{
  "d_mlp": 768,
  "positions": "learned",
  "qk_norm": false,
  "attn_scale": 0.177,
  "optimizer": "soap_variant",
  "weight_decay": 0.054,
  "final_lr_fraction": 0.05
}
Each number is 50 + 12 x the weight over the matrix's rms, rounded and kept within 0 to 99. Layers, rows and columns count from 0.

# down: layer 5 MLP down (transposed), 768x192, rms 0.203, rows 90-125, columns 0-95
# up: layer 5 MLP up, 768x192, rms 0.194, rows 91-126, columns 0-95
down90:60 69 42 56 61 40 75 45 80 42 71 76 51 57 37 49 44 39 63 78 44 52 62 52 77 39 77 59 39 67 45 71 53 49 55 51 60 72 86 58 49 41 38 55 57 43 65 73 64 51 47 61 72 23 05 53 55 46 73 52 44 89 53 48 52 15 70 56 61 43 40 26 39 83 47 41 55 67 29 28 47 52 72 83 48 38 43 55 32 27 43 43 45 67 41 71
up91:52 57 55 58 34 65 37 52 68 34 54 44 31 51 53 50 64 37 63 40 48 49 64 32 52 47 39 29 40 48 53 53 56 65 71 42 18 71 73 44 46 46 56 29 51 58 71 31 41 37 72 55 63 32 93 54 60 49 49 52 46 55 53 41 58 63 30 09 40 40 40 78 36 72 50 52 37 42 67 43 36 54 28 50 54 52 68 44 61 54 49 30 45 25 52 65
down91:67 45 51 68 45 36 57 41 31 34 82 42 25 83 70 55 34 40 50 56 43 49 43 47 28 61 41 75 44 46 53 37 49 29 34 38 44 53 63 39 48 50 57 66 49 47 50 39 57 49 52 48 34 34 72 44 54 51 41 52 38 58 53 36 41 35 51 58 58 48 45 52 35 47 46 81 44 32 45 15 48 51 61 26 44 58 60 40 39 38 38 52 27 35 56 70
up92:51 58 39 51 47 62 40 42 19 40 68 54 54 53 56 43 50 50 47 48 50 52 37 45 53 54 49 49 58 58 30 48 55 54 53 49 29 53 57 34 68 57 68 49 52 63 53 76 47 71 64 35 52 32 48 49 35 52 59 47 64 29 32 61 53 50 32 60 24 36 49 57 47 45 43 71 60 37 40 44 49 51 36 67 44 60 47 47 59 29 62 34 37 38 62 45
down92:48 34 56 55 45 67 37 67 48 50 47 35 52 65 33 39 47 28 46 80 63 55 56 52 50 52 57 39 44 47 49 59 60 53 49 49 52 41 41 64 60 32 25 52 67 95 53 28 46 56 35 64 77 26 39 52 49 45 60 49 54 54 48 42 69 46 51 46 65 73 40 40 62 31 60 51 50 63 51 48 45 57 56 51 42 23 50 70 27 44 53 55 72 43 56 22
up93:36 42 59 51 57 72 43 73 72 32 53 40 60 57 49 29 65 41 57 56 47 55 33 38 72 59 53 35 49 62 50 58 55 31 44 24 71 59 57 50 65 33 77 46 52 38 49 67 47 49 61 41 54 39 49 45 61 57 48 73 51 42 36 32 61 74 33 52 57 45 57 64 48 60 36 52 61 67 53 28 51 51 37 30 54 35 57 46 57 61 36 70 75 24 42 64
down93:53 22 40 46 50 45 40 74 48 47 54 62 51 41 51 64 61 37 31 76 59 38 46 40 60 46 29 45 35 70 46 39 53 39 75 28 61 60 47 63 52 71 64 47 56 49 58 47 38 28 56 49 87 54 42 52 36 69 46 60 40 69 53 46 40 57 63 53 48 30 30 62 54 55 53 65 43 43 27 56 59 55 30 61 41 65 60 50 49 62 51 48 41 51 33 49
up94:39 18 49 63 69 58 53 56 59 22 63 43 37 80 43 61 53 49 46 37 58 52 41 71 48 58 43 56 55 28 59 36 40 66 50 64 40 63 51 41 58 31 32 41 62 43 58 52 56 62 56 38 42 49 52 51 32 45 51 54 62 29 42 36 50 59 41 51 41 37 47 36 44 52 45 56 36 61 45 51 62 59 56 52 16 53 51 52 52 57 50 56 53 57 62 68
down94:38 62 34 58 48 61 43 44 44 61 52 79 50 57 45 44 49 53 56 51 40 56 50 64 62 32 61 52 62 38 36 49 72 56 50 63 23 35 52 54 34 44 43 47 42 45 44 56 51 35 26 53 40 62 29 34 53 52 29 41 62 43 52 47 56 49 43 68 58 46 44 50 42 53 50 43 58 70 36 35 40 49 39 55 45 44 24 39 61 45 59 44 18 65 32 50
up95:30 50 72 43 45 70 44 61 47 53 41 56 50 46 46 39 46 61 47 61 61 27 60 57 55 49 34 55 50 38 54 47 34 40 65 53 52 64 47 44 72 58 60 44 74 41 44 25 47 40 68 34 64 43 56 65 42 45 60 47 57 40 53 50 59 50 46 45 45 36 60 36 54 48 63 41 59 53 45 37 58 58 45 57 54 40 37 53 50 57 42 64 58 57 50 32
down95:50 46 53 35 43 38 47 59 52 48 46 39 27 44 53 55 26 32 44 41 66 49 42 49 44 49 45 56 56 29 43 47 27 60 66 42 30 54 55 48 45 42 69 50 06 44 49 63 51 51 51 35 40 40 56 68 64 44 38 45 49 45 23 56 38 50 46 64 54 83 59 56 30 36 38 60 46 55 30 32 41 43 48 47 43 51 70 54 58 39 30 50 54 43 39 58
up96:34 43 46 36 35 84 62 37 53 53 27 43 49 48 56 58 49 50 59 42 65 32 50 48 37 46 41 46 61 55 42 51 50 31 43 42 45 44 74 43 57 46 72 44 62 40 43 58 37 41 47 54 57 48 46 50 40 53 57 51 30 51 23 38 35 67 42 53 58 64 44 36 37 44 60 43 52 37 41 72 36 62 45 43 46 39 42 53 36 75 72 45 27 28 58 38
down96:68 70 43 65 39 33 53 73 56 30 65 48 55 78 33 46 28 56 42 51 38 37 42 55 45 13 45 43 61 72 46 52 39 60 55 52 51 42 46 67 41 41 47 59 54 50 48 45 44 48 76 39 60 44 33 49 34 56 39 55 50 38 37 41 38 43 51 54 42 41 45 49 52 66 49 62 51 60 71 61 66 53 40 27 55 40 56 47 44 50 32 63 39 44 39 44
up97:51 63 35 80 80 45 65 71 54 14 60 56 41 45 87 42 56 53 44 53 29 72 52 57 54 48 46 40 54 62 45 36 58 62 58 63 46 43 45 49 55 51 46 56 31 60 52 43 68 42 63 57 60 18 60 48 66 46 45 47 46 40 46 40 40 47 49 37 47 47 45 60 63 68 62 13 42 42 41 32 64 50 50 47 69 38 59 72 33 58 42 46 39 43 66 54
down97:40 32 55 53 30 42 56 75 79 26 49 50 43 74 55 43 57 68 67 55 50 51 70 67 36 57 42 29 38 38 58 52 52 41 47 49 58 55 32 16 31 19 23 50 46 76 48 69 48 75 56 26 42 56 53 51 41 51 64 48 62 86 46 58 50 47 67 57 58 67 59 27 26 48 64 52 64 43 14 31 42 18 49 42 49 43 42 54 36 35 26 66 63 50 62 52
up98:63 51 58 43 60 46 10 64 50 59 55 31 48 42 37 60 51 54 72 48 63 47 49 61 65 70 36 49 61 49 32 65 49 35 37 62 40 50 41 54 49 40 50 54 42 43 47 66 25 44 57 65 55 64 52 40 34 45 52 59 35 55 57 41 34 41 33 29 77 65 31 69 52 57 44 53 42 35 59 31 47 72 82 62 37 42 48 46 27 43 61 55 66 55 37 46
down98:25 54 55 38 49 51 72 42 52 55 38 66 42 72 42 62 44 53 56 55 38 58 62 53 44 56 62 42 75 63 46 60 44 49 73 30 34 51 70 64 55 41 61 49 52 52 29 50 36 47 40 36 61 47 48 47 61 43 69 53 67 50 44 48 43 62 63 64 65 54 66 56 44 56 49 65 40 25 43 51 55 66 50 50 54 59 48 57 32 33 33 44 59 45 65 46
up99:51 45 43 52 57 58 58 61 38 40 49 49 40 58 37 37 46 65 39 49 54 34 60 46 37 48 30 43 66 59 51 62 35 42 69 58 20 57 63 51 35 57 64 50 31 68 59 55 53 51 45 55 37 48 49 58 56 48 45 40 55 55 53 49 53 51 40 51 44 51 62 55 52 45 43 44 60 68 41 41 45 46 33 44 45 53 54 45 69 58 58 52 48 56 52 34
down99:58 67 49 42 66 52 48 39 37 59 75 50 68 35 41 28 38 38 50 56 32 44 38 48 61 44 48 59 61 33 41 74 57 63 55 41 70 51 43 54 64 49 66 46 56 33 33 55 48 55 54 36 55 63 63 49 48 49 58 67 47 39 47 42 62 76 45 46 53 41 21 54 51 53 30 62 59 47 58 41 45 37 51 71 09 51 45 54 61 31 47 64 57 62 45 46
up100:47 63 50 45 54 58 47 61 46 23 49 71 63 48 42 52 31 55 60 51 74 49 65 65 51 60 44 77 54 43 79 52 55 42 18 62 60 66 43 53 45 61 62 42 52 57 30 40 52 53 35 35 59 33 58 58 52 56 51 58 51 32 60 36 49 41 47 38 58 40 42 51 55 57 74 50 64 38 72 53 38 63 54 49 28 32 46 42 54 58 48 37 49 62 34 38
down100:24 51 48 19 47 40 19 65 46 45 30 42 42 51 44 25 40 42 51 51 57 50 63 43 53 67 55 33 61 64 52 74 57 51 47 56 38 52 28 26 33 29 20 41 58 40 55 38 44 53 50 26 33 56 58 44 57 55 42 46 65 61 33 51 47 36 58 53 47 43 58 39 63 37 51 44 37 59 69 62 47 49 38 47 48 47 64 57 51 43 46 44 57 66 49 73
up101:53 41 62 34 60 60 51 56 47 53 37 53 58 52 51 64 51 48 41 62 80 58 69 68 71 55 66 72 57 67 57 62 52 56 55 59 33 61 63 54 60 41 51 36 28 32 46 49 69 41 52 75 38 47 45 63 42 33 57 59 29 49 61 45 52 53 53 56 54 37 37 31 40 51 41 34 40 50 65 52 38 18 50 77 59 41 59 67 41 36 52 36 48 57 54 40
down101:53 41 47 54 30 25 47 26 33 51 41 48 50 42 46 61 69 53 66 53 41 60 62 32 64 78 57 45 50 43 59 41 27 25 40 50 41 58 62 36 66 41 42 16 51 57 69 54 47 55 64 32 57 36 63 34 49 61 42 72 34 62 40 36 33 43 66 51 35 37 40 55 76 53 38 57 44 58 65 47 50 40 68 50 46 45 46 34 62 54 56 60 82 53 40 47
up102:65 41 44 60 37 53 39 50 36 41 28 62 43 48 46 63 66 37 48 42 48 71 54 42 59 69 13 54 52 54 51 54 39 47 39 57 73 56 60 49 43 54 44 37 41 46 20 80 66 49 66 40 64 55 65 51 46 49 53 40 58 42 42 39 47 55 43 56 30 47 33 58 45 76 51 53 54 36 51 43 61 37 20 33 58 58 53 39 65 48 55 25 49 37 63 40
down102:43 58 53 34 63 42 70 67 54 54 58 44 57 48 52 68 45 84 55 54 34 60 42 33 83 41 50 79 26 31 31 42 44 48 64 43 56 46 64 57 54 50 77 57 68 46 67 52 53 38 52 53 50 22 41 17 62 52 32 41 34 49 55 55 27 55 47 36 56 60 49 34 46 48 43 14 73 65 72 50 80 55 46 58 32 48 49 66 48 62 48 66 55 64 48 44
up103:62 53 51 49 43 46 30 39 28 54 57 39 60 53 37 54 31 77 59 56 51 29 42 70 46 49 43 28 70 52 63 42 44 65 57 41 49 45 60 60 47 35 51 56 47 31 58 47 42 60 39 35 53 50 43 38 80 63 74 78 48 70 70 49 46 54 52 51 36 36 35 52 25 52 51 69 71 42 34 45 30 54 47 36 65 39 44 44 36 55 50 52 55 54 50 53
down103:48 65 48 37 72 43 56 43 55 58 39 65 64 49 64 65 45 55 64 58 62 60 52 47 36 45 47 35 62 46 60 56 40 62 51 59 58 64 76 49 39 36 52 58 45 64 75 57 54 76 47 55 46 57 46 49 55 82 76 67 49 51 50 40 53 48 40 44 41 53 51 56 63 55 40 36 47 40 46 48 44 46 55 32 50 66 46 40 54 33 47 55 52 58 53 50
up104:63 40 49 56 60 53 72 47 63 52 30 39 43 46 47 58 30 59 74 41 44 56 44 56 52 68 48 54 57 44 51 35 58 45 43 35 44 34 27 34 48 43 40 57 36 52 56 41 55 22 61 50 47 28 60 44 46 62 59 47 51 46 43 58 67 36 30 64 62 53 45 32 39 42 45 42 50 57 50 46 52 54 49 53 28 67 46 47 46 44 38 42 38 53 50 41
down104:37 61 59 57 42 46 49 54 47 62 68 49 34 52 47 32 51 49 57 43 48 48 40 57 38 42 47 42 45 51 54 33 47 67 69 47 37 47 25 54 35 60 61 50 41 61 37 33 42 50 58 57 59 35 34 50 35 45 62 33 62 40 61 55 46 49 14 67 41 41 31 41 64 47 49 43 47 58 61 52 57 30 60 63 59 50 15 51 50 52 59 54 47 35 44 35
up105:37 55 49 40 72 68 41 62 61 61 51 44 63 06 45 37 40 52 43 53 47 50 42 60 30 48 50 93 41 48 45 45 44 64 53 44 46 56 25 40 57 60 40 43 53 26 40 65 57 36 46 63 46 57 50 60 40 43 59 41 65 69 73 31 54 51 43 40 59 53 41 50 40 57 33 69 47 39 49 47 63 57 50 59 59 54 51 60 40 41 53 57 46 68 60 53
down105:43 56 54 48 45 54 63 60 49 48 43 60 67 47 53 56 26 50 56 41 39 25 60 33 52 49 65 38 33 49 50 31 70 50 45 51 59 57 48 48 61 34 18 58 42 44 54 48 71 47 31 59 56 58 50 41 52 49 50 64 41 34 38 50 56 45 44 39 37 46 38 40 64 50 31 37 32 47 66 67 60 43 59 52 62 56 57 52 58 52 48 51 42 60 76 54
up106:50 54 44 37 56 54 67 51 62 33 40 29 61 50 35 47 37 39 24 45 46 25 55 48 58 63 51 84 46 64 64 36 60 56 47 49 49 51 41 45 53 64 50 36 65 38 64 40 61 49 50 58 67 55 44 36 37 51 57 49 49 45 32 57 53 32 28 33 40 43 63 44 54 54 59 53 33 59 67 50 47 56 68 36 73 51 57 34 56 47 57 51 61 44 60 58
down106:50 35 42 59 44 56 52 41 30 33 42 46 19 37 66 56 59 37 27 61 66 51 47 63 46 51 49 66 45 46 57 25 56 42 56 45 44 49 62 45 36 34 64 56 47 48 35 47 62 42 38 40 48 30 40 48 51 49 47 43 45 41 36 48 38 24 48 54 72 60 52 30 52 53 80 34 56 39 48 61 41 58 58 46 53 40 53 59 43 59 31 47 59 57 28 44
up107:39 65 48 51 50 43 33 39 46 51 65 63 52 35 46 52 46 41 34 39 35 42 57 81 50 57 40 48 70 39 33 58 35 48 49 61 73 64 68 63 42 49 44 39 33 55 48 47 37 48 47 44 52 52 58 53 56 43 59 60 67 65 57 53 39 45 65 60 49 52 36 59 64 58 53 51 56 53 35 61 44 73 67 44 63 49 47 56 55 62 20 61 56 54 36 54
down107:36 57 69 55 47 42 36 63 67 56 39 44 47 45 60 55 55 48 54 36 65 64 46 28 52 53 54 50 63 39 29 50 28 38 49 47 47 53 51 44 59 51 49 40 67 40 45 63 38 60 55 72 55 42 50 46 53 47 37 59 49 33 59 61 56 49 64 52 44 39 70 44 50 60 45 43 19 58 42 77 37 64 60 27 48 59 30 30 38 27 38 46 56 40 37 56
up108:37 36 38 29 58 59 63 41 47 60 45 62 55 52 47 43 63 54 47 45 35 52 45 66 35 58 39 52 51 71 59 52 43 46 60 12 49 44 52 53 58 62 53 55 40 42 64 62 76 47 66 43 55 33 36 75 65 50 41 61 47 52 55 49 56 47 43 42 62 49 42 58 47 59 55 68 36 66 56 41 49 38 32 59 50 68 19 64 42 37 39 42 52 36 55 49
down108:55 80 47 72 39 40 65 58 51 56 32 50 56 58 38 67 43 51 57 51 43 47 61 47 33 52 29 49 51 41 52 62 55 51 45 39 57 71 28 36 51 44 50 42 48 53 37 51 37 56 60 55 56 59 54 30 30 44 67 58 38 41 69 49 36 58 78 53 47 52 50 50 47 37 41 74 42 54 40 50 44 45 64 29 68 67 56 55 71 22 38 47 56 49 42 61
up109:55 36 62 52 34 59 37 59 47 61 59 65 35 63 41 61 50 50 48 59 59 70 54 42 45 59 48 41 33 42 58 44 54 37 60 49 42 84 41 37 81 64 19 44 37 53 50 55 44 47 44 30 48 48 44 59 67 64 34 20 68 55 69 48 42 46 37 20 42 40 56 55 35 64 62 48 44 39 57 66 56 65 21 71 24 22 62 41 67 36 57 36 36 50 43 49
down109:41 49 30 52 58 51 70 41 46 31 57 35 46 41 48 49 49 61 44 64 50 25 60 61 58 31 30 56 24 35 47 38 36 81 52 45 59 68 49 42 44 57 17 37 38 54 46 43 49 63 52 59 51 48 40 54 40 43 48 32 52 39 31 65 53 59 50 36 51 29 41 50 40 53 52 43 44 54 45 33 59 64 49 46 47 45 57 47 34 44 65 70 51 64 64 59
up110:62 49 63 45 46 48 66 53 45 43 48 34 47 52 45 25 46 82 39 41 60 48 41 47 43 37 53 29 61 42 51 36 31 54 73 49 47 58 59 49 34 21 38 32 42 57 32 51 65 42 50 65 46 62 34 53 38 49 62 49 67 63 54 38 42 50 48 63 49 65 50 50 46 51 50 52 79 54 54 50 45 38 59 56 34 26 62 25 59 58 62 37 45 32 37 48
down110:54 55 69 60 56 37 51 43 45 45 43 58 42 41 62 56 55 39 37 53 65 77 30 42 37 42 43 39 51 38 46 51 54 48 56 54 53 42 61 46 56 56 63 58 50 41 60 53 56 71 49 59 77 56 56 57 51 47 63 44 71 48 52 61 40 49 37 59 47 50 52 47 60 36 50 58 57 54 48 61 36 69 50 46 28 26 32 34 41 35 43 82 58 63 59 37
up111:40 25 61 62 45 67 47 56 47 43 29 56 47 46 78 62 64 58 41 45 58 74 57 52 36 63 63 48 64 35 60 50 32 40 28 39 25 47 48 62 51 38 55 46 45 67 38 49 61 65 59 26 46 60 75 38 64 68 44 53 91 41 61 55 48 72 60 42 33 19 29 48 68 42 50 52 66 39 44 42 32 53 55 69 50 26 51 47 40 70 51 44 46 43 60 49
down111:57 74 69 58 38 39 27 59 49 50 22 44 36 24 72 50 49 60 81 88 65 47 30 39 70 57 57 37 30 54 62 28 72 60 64 28 73 35 56 48 39 44 39 42 23 52 48 36 49 47 67 45 59 45 47 62 48 70 58 37 35 26 53 70 45 47 66 41 37 52 68 62 57 58 32 42 70 28 34 63 36 56 57 32 42 58 66 43 80 57 62 76 52 57 51 62
up112:43 30 55 49 48 37 49 41 13 50 30 56 50 37 52 56 42 37 62 54 26 44 49 54 71 73 61 48 60 45 41 54 47 61 45 48 39 54 59 56 56 49 54 20 43 69 50 51 35 59 59 44 40 45 51 49 48 31 54 46 57 47 51 43 54 80 62 60 62 43 37 47 49 56 52 42 49 64 28 39 46 63 52 47 65 64 43 36 55 42 49 57 43 55 55 36
down112:43 52 53 49 54 47 41 38 40 76 56 45 47 35 49 45 44 61 38 51 32 56 62 57 73 70 52 60 52 65 62 48 45 51 47 57 56 57 55 53 54 39 42 21 44 46 70 49 44 56 42 47 26 24 37 45 36 51 58 76 48 46 37 47 64 30 82 36 49 58 65 55 37 37 59 59 62 51 47 35 36 50 69 42 53 47 50 50 65 45 57 53 66 49 43 37
up113:36 60 37 40 54 59 36 59 52 49 51 39 50 39 40 55 46 62 37 37 48 54 43 52 38 53 58 45 62 57 49 25 63 45 49 46 40 51 37 67 40 59 27 35 75 43 59 70 51 49 37 63 54 61 49 88 49 38 80 53 48 51 54 39 45 69 46 67 59 67 64 47 28 60 52 45 58 71 56 28 52 56 57 53 51 55 37 64 62 43 52 50 44 63 65 59
down113:56 46 20 44 45 69 72 56 41 52 56 51 43 44 54 37 56 41 46 52 45 47 47 29 54 69 30 57 44 74 21 45 57 79 49 70 41 57 55 52 58 46 56 36 49 77 42 52 36 43 52 63 52 48 40 31 34 49 45 64 56 34 46 37 55 48 32 53 46 41 48 59 46 52 69 60 31 52 38 52 61 48 69 36 62 65 49 69 46 56 48 44 45 56 34 33
up114:28 46 51 50 49 56 47 42 50 51 37 61 58 58 43 59 37 46 32 51 44 58 55 64 68 51 24 51 60 62 32 57 54 36 37 53 54 53 78 61 46 50 46 50 48 56 48 46 36 52 59 33 55 59 59 73 56 61 63 73 53 51 64 56 51 42 43 66 67 54 44 49 44 57 52 50 41 72 75 46 56 52 60 47 39 35 67 46 48 19 63 48 61 54 60 42
down114:31 36 60 38 46 51 42 43 51 57 46 61 42 38 55 52 28 53 53 63 35 66 58 36 70 53 58 61 51 74 42 57 62 53 71 39 72 56 52 41 53 51 63 43 41 56 58 42 44 42 72 43 35 60 35 58 60 62 55 68 37 35 28 36 39 45 57 36 57 67 39 32 40 79 54 43 50 46 51 43 52 41 56 43 37 51 36 51 38 42 58 55 34 28 69 43
up115:56 63 42 58 64 60 61 49 54 57 42 52 42 63 43 53 44 44 53 49 62 57 66 44 57 56 55 54 58 50 34 47 52 56 46 29 55 56 60 54 38 45 48 47 47 51 47 50 40 35 54 45 51 42 65 53 50 65 50 43 45 57 69 61 54 52 47 48 56 50 20 49 59 45 51 55 54 41 59 61 37 55 55 59 40 43 51 47 62 50 60 55 38 45 35 62
down115:63 54 49 64 45 54 35 43 44 70 54 33 62 53 56 49 48 49 42 52 39 53 16 67 46 48 58 35 56 51 41 47 38 56 36 38 48 49 53 52 53 61 48 58 55 43 67 44 44 28 59 60 60 40 51 54 48 62 51 60 49 32 47 55 31 58 47 54 47 44 56 77 56 41 58 68 38 54 56 55 55 55 83 35 45 44 31 44 56 43 39 38 65 46 58 45
up116:66 45 45 63 70 62 42 49 56 55 51 24 49 67 43 50 54 40 57 48 54 63 53 45 44 46 48 38 56 42 36 53 49 46 42 50 41 43 41 51 54 46 65 58 57 47 62 45 45 49 48 63 63 33 48 46 40 33 41 60 65 40 28 56 54 45 57 64 44 44 39 47 38 48 78 39 57 62 55 60 49 51 51 49 52 61 58 52 53 41 52 40 69 55 41 55
down116:29 43 64 49 54 34 48 60 37 54 55 57 42 46 49 52 62 50 35 43 51 50 52 56 46 50 54 60 46 60 49 51 51 48 50 61 58 46 47 48 43 48 71 44 39 52 59 59 39 43 39 56 54 39 44 50 46 51 46 45 57 53 61 38 46 61 63 49 38 42 64 45 39 46 43 51 48 53 51 57 48 34 42 63 38 52 38 54 53 61 42 49 48 54 49 46
up117:31 67 52 38 43 48 46 45 42 41 32 65 71 47 59 52 47 70 38 45 33 62 43 69 55 52 58 63 66 41 68 66 50 52 51 21 34 50 56 68 54 49 65 35 71 50 40 37 44 31 54 40 54 46 49 30 45 29 31 76 41 43 37 51 50 58 31 43 43 56 78 62 42 41 51 41 62 70 29 47 50 54 48 48 45 54 23 38 56 48 69 36 44 52 40 35
down117:52 58 28 49 57 68 24 63 40 53 48 56 70 52 37 53 53 59 49 61 39 38 44 66 45 49 64 43 41 50 69 55 40 51 56 37 45 40 56 49 33 45 52 50 40 40 52 51 30 45 67 61 49 36 32 58 62 22 33 44 72 45 49 49 44 46 50 61 33 45 38 45 36 57 39 48 35 63 35 43 68 54 41 36 51 48 59 27 48 50 50 61 30 32 59 56
up118:48 53 54 59 63 53 49 45 64 37 55 35 53 34 68 56 32 65 57 64 40 63 56 64 54 44 57 53 49 47 41 31 57 57 54 42 57 34 45 59 57 58 61 57 47 32 54 47 46 54 62 43 34 38 54 30 49 50 49 41 56 45 57 68 49 56 47 35 43 28 38 48 41 60 47 49 53 49 46 52 41 42 39 77 46 49 44 55 55 47 44 19 55 41 73 67
down118:42 32 64 51 45 38 57 62 57 37 60 48 44 70 46 44 28 58 38 49 41 35 54 62 53 38 41 67 36 60 44 38 45 46 38 46 61 55 63 46 43 33 29 27 56 26 60 42 33 42 43 65 56 36 31 43 45 54 42 65 57 56 69 38 48 59 47 60 59 58 46 48 42 43 56 50 49 54 50 70 44 19 47 57 55 54 60 46 41 66 51 51 57 40 43 31
up119:64 37 65 52 45 55 44 70 62 65 39 50 52 54 49 55 50 47 45 65 54 44 51 52 59 47 52 50 49 61 37 49 48 59 68 29 59 53 55 50 50 54 41 46 37 54 56 52 59 42 58 51 58 51 60 50 47 47 59 67 35 52 33 24 56 43 66 60 56 70 57 41 41 48 54 53 50 46 53 82 48 71 51 61 51 43 51 43 36 53 52 49 56 54 58 42
down119:42 49 52 37 65 34 39 29 41 56 52 43 58 60 39 49 46 48 53 37 51 47 49 60 64 40 54 65 61 44 66 35 27 42 48 61 47 33 57 55 43 28 48 48 61 57 39 44 46 47 46 47 53 52 47 51 52 66 42 34 53 47 52 59 47 60 36 60 38 44 37 45 35 36 46 40 63 41 54 35 64 40 43 50 44 48 57 42 64 49 50 42 37 51 37 66
up120:31 66 50 52 51 62 58 59 50 62 32 40 58 42 43 40 44 53 43 47 58 38 61 57 25 55 45 57 44 61 45 41 37 54 51 37 32 45 70 48 56 51 54 53 37 54 48 51 73 51 33 48 43 56 54 53 46 59 43 63 31 55 65 53 74 49 43 54 41 61 37 36 50 52 55 41 41 52 13 65 32 63 47 42 59 57 50 39 55 64 69 46 61 63 45 51
down120:68 50 41 55 38 42 50 57 29 54 48 46 50 45 39 53 32 54 54 49 45 39 65 64 42 60 60 44 61 55 44 46 45 51 33 49 60 44 30 19 48 59 45 40 50 40 48 50 65 45 43 60 27 53 59 35 58 46 57 44 74 71 41 64 57 33 41 43 70 38 37 37 56 56 61 64 54 78 78 40 55 46 33 50 48 44 55 63 40 61 62 37 51 55 39 45
up121:52 42 53 62 38 62 23 44 63 55 80 55 58 77 47 52 41 50 46 22 44 56 42 49 45 73 46 63 40 46 58 41 66 46 76 33 46 51 59 60 49 45 64 44 57 58 29 65 59 50 49 45 54 49 57 49 53 51 44 31 72 55 37 49 36 51 46 37 65 64 58 52 50 57 60 39 46 31 44 55 63 37 63 53 28 43 56 38 70 29 31 40 44 48 58 52
down121:29 46 52 52 53 54 46 50 58 48 47 61 51 70 51 73 41 43 39 61 73 46 65 57 34 77 69 40 45 24 29 63 53 31 48 41 44 42 58 48 52 47 61 46 35 44 72 59 74 59 68 27 63 56 30 55 37 68 57 35 43 46 53 45 48 52 74 34 68 53 35 45 43 85 46 67 62 43 43 45 56 47 58 71 34 31 60 41 46 62 51 43 47 42 30 41
up122:61 35 53 47 43 45 32 46 55 59 66 51 64 38 55 59 59 52 44 53 41 51 38 60 39 48 73 59 44 44 74 33 31 29 59 48 60 69 58 48 46 54 38 28 59 54 54 52 59 32 55 51 57 51 48 48 63 56 60 49 47 36 56 49 59 45 47 55 26 43 66 51 50 46 51 58 43 49 55 50 48 62 49 61 48 69 65 36 64 44 25 34 55 49 51 36
down122:56 48 31 50 47 44 59 59 58 64 64 57 69 49 49 39 57 49 67 54 72 62 59 66 52 56 63 50 49 23 59 60 36 53 47 42 74 43 38 34 32 42 39 52 45 50 36 61 53 18 41 31 47 62 46 25 49 43 48 33 76 68 52 64 34 38 32 60 48 55 35 23 47 55 37 45 73 47 45 42 55 37 77 51 28 54 66 52 58 50 62 54 42 43 34 49
up123:52 72 56 53 55 71 60 45 38 52 38 33 63 65 42 38 45 48 55 38 58 45 53 66 54 65 41 42 51 38 31 35 47 47 38 48 68 77 62 44 56 34 62 35 53 28 48 44 56 50 34 50 43 40 52 64 51 50 50 49 57 55 85 26 62 49 52 52 58 25 39 51 73 40 57 41 42 60 32 40 33 68 35 48 43 55 46 53 47 87 36 35 58 60 31 72
down123:52 32 50 54 45 73 46 76 53 62 47 45 48 46 31 51 45 56 55 18 50 61 59 49 47 33 54 58 49 49 54 60 45 46 58 48 31 38 50 57 31 25 46 41 57 81 40 58 56 59 45 51 40 63 55 58 80 30 41 50 70 64 56 68 36 54 71 40 52 61 48 56 61 63 59 50 72 44 45 50 74 50 48 42 44 51 30 43 68 57 72 51 59 40 40 33
up124:66 54 55 44 49 60 55 48 45 56 47 53 51 68 67 52 31 45 57 43 54 43 41 60 47 55 47 43 40 51 40 55 49 56 64 40 40 53 48 46 55 34 33 38 46 69 57 59 58 50 41 41 50 50 33 49 59 45 51 57 54 47 42 49 50 34 54 44 57 34 41 42 45 56 57 51 55 50 51 53 46 50 44 52 57 53 43 10 51 43 59 50 45 53 51 57
down124:57 53 54 51 54 31 43 52 48 59 50 51 65 50 45 43 54 55 55 48 56 44 46 64 41 57 64 59 43 46 56 42 52 62 53 49 42 36 56 47 39 60 42 50 48 47 45 50 37 56 48 48 50 36 57 46 50 71 51 54 31 60 50 54 60 51 37 60 54 36 35 57 65 67 50 49 35 60 45 55 40 47 46 53 59 49 54 65 49 38 53 63 29 54 50 54
up125:49 52 41 53 48 46 35 58 59 66 58 38 36 60 44 39 63 46 62 54 66 48 61 46 39 46 54 29 50 67 43 49 52 49 53 37 54 56 49 35 50 48 57 35 63 58 46 60 54 54 54 46 42 52 19 46 59 47 48 59 56 44 65 50 39 52 56 62 47 47 53 63 61 47 51 58 61 65 49 44 53 51 45 68 47 68 31 46 51 57 53 47 50 47 59 51
down125:51 63 54 44 58 30 43 47 65 59 56 51 61 51 51 41 55 58 50 70 44 53 58 64 42 50 43 42 51 44 46 43 57 56 61 56 56 60 49 51 49 56 46 49 50 59 40 43 65 65 58 52 51 66 49 57 61 59 54 42 42 68 48 57 62 57 48 38 56 45 41 54 55 44 58 57 53 75 56 44 44 56 46 36 45 50 55 80 70 49 56 52 37 50 68 56
up126:52 47 53 34 50 60 45 39 45 46 47 61 50 27 51 55 40 66 49 44 49 61 46 66 36 61 84 63 46 47 41 40 33 55 53 39 55 49 54 57 49 46 43 52 57 57 59 33 65 40 44 59 55 49 52 58 51 39 58 32 09 76 48 49 65 48 51 40 45 32 35 55 10 48 58 47 61 60 49 66 67 44 62 34 57 38 49 46 64 54 36 76 50 58 39 66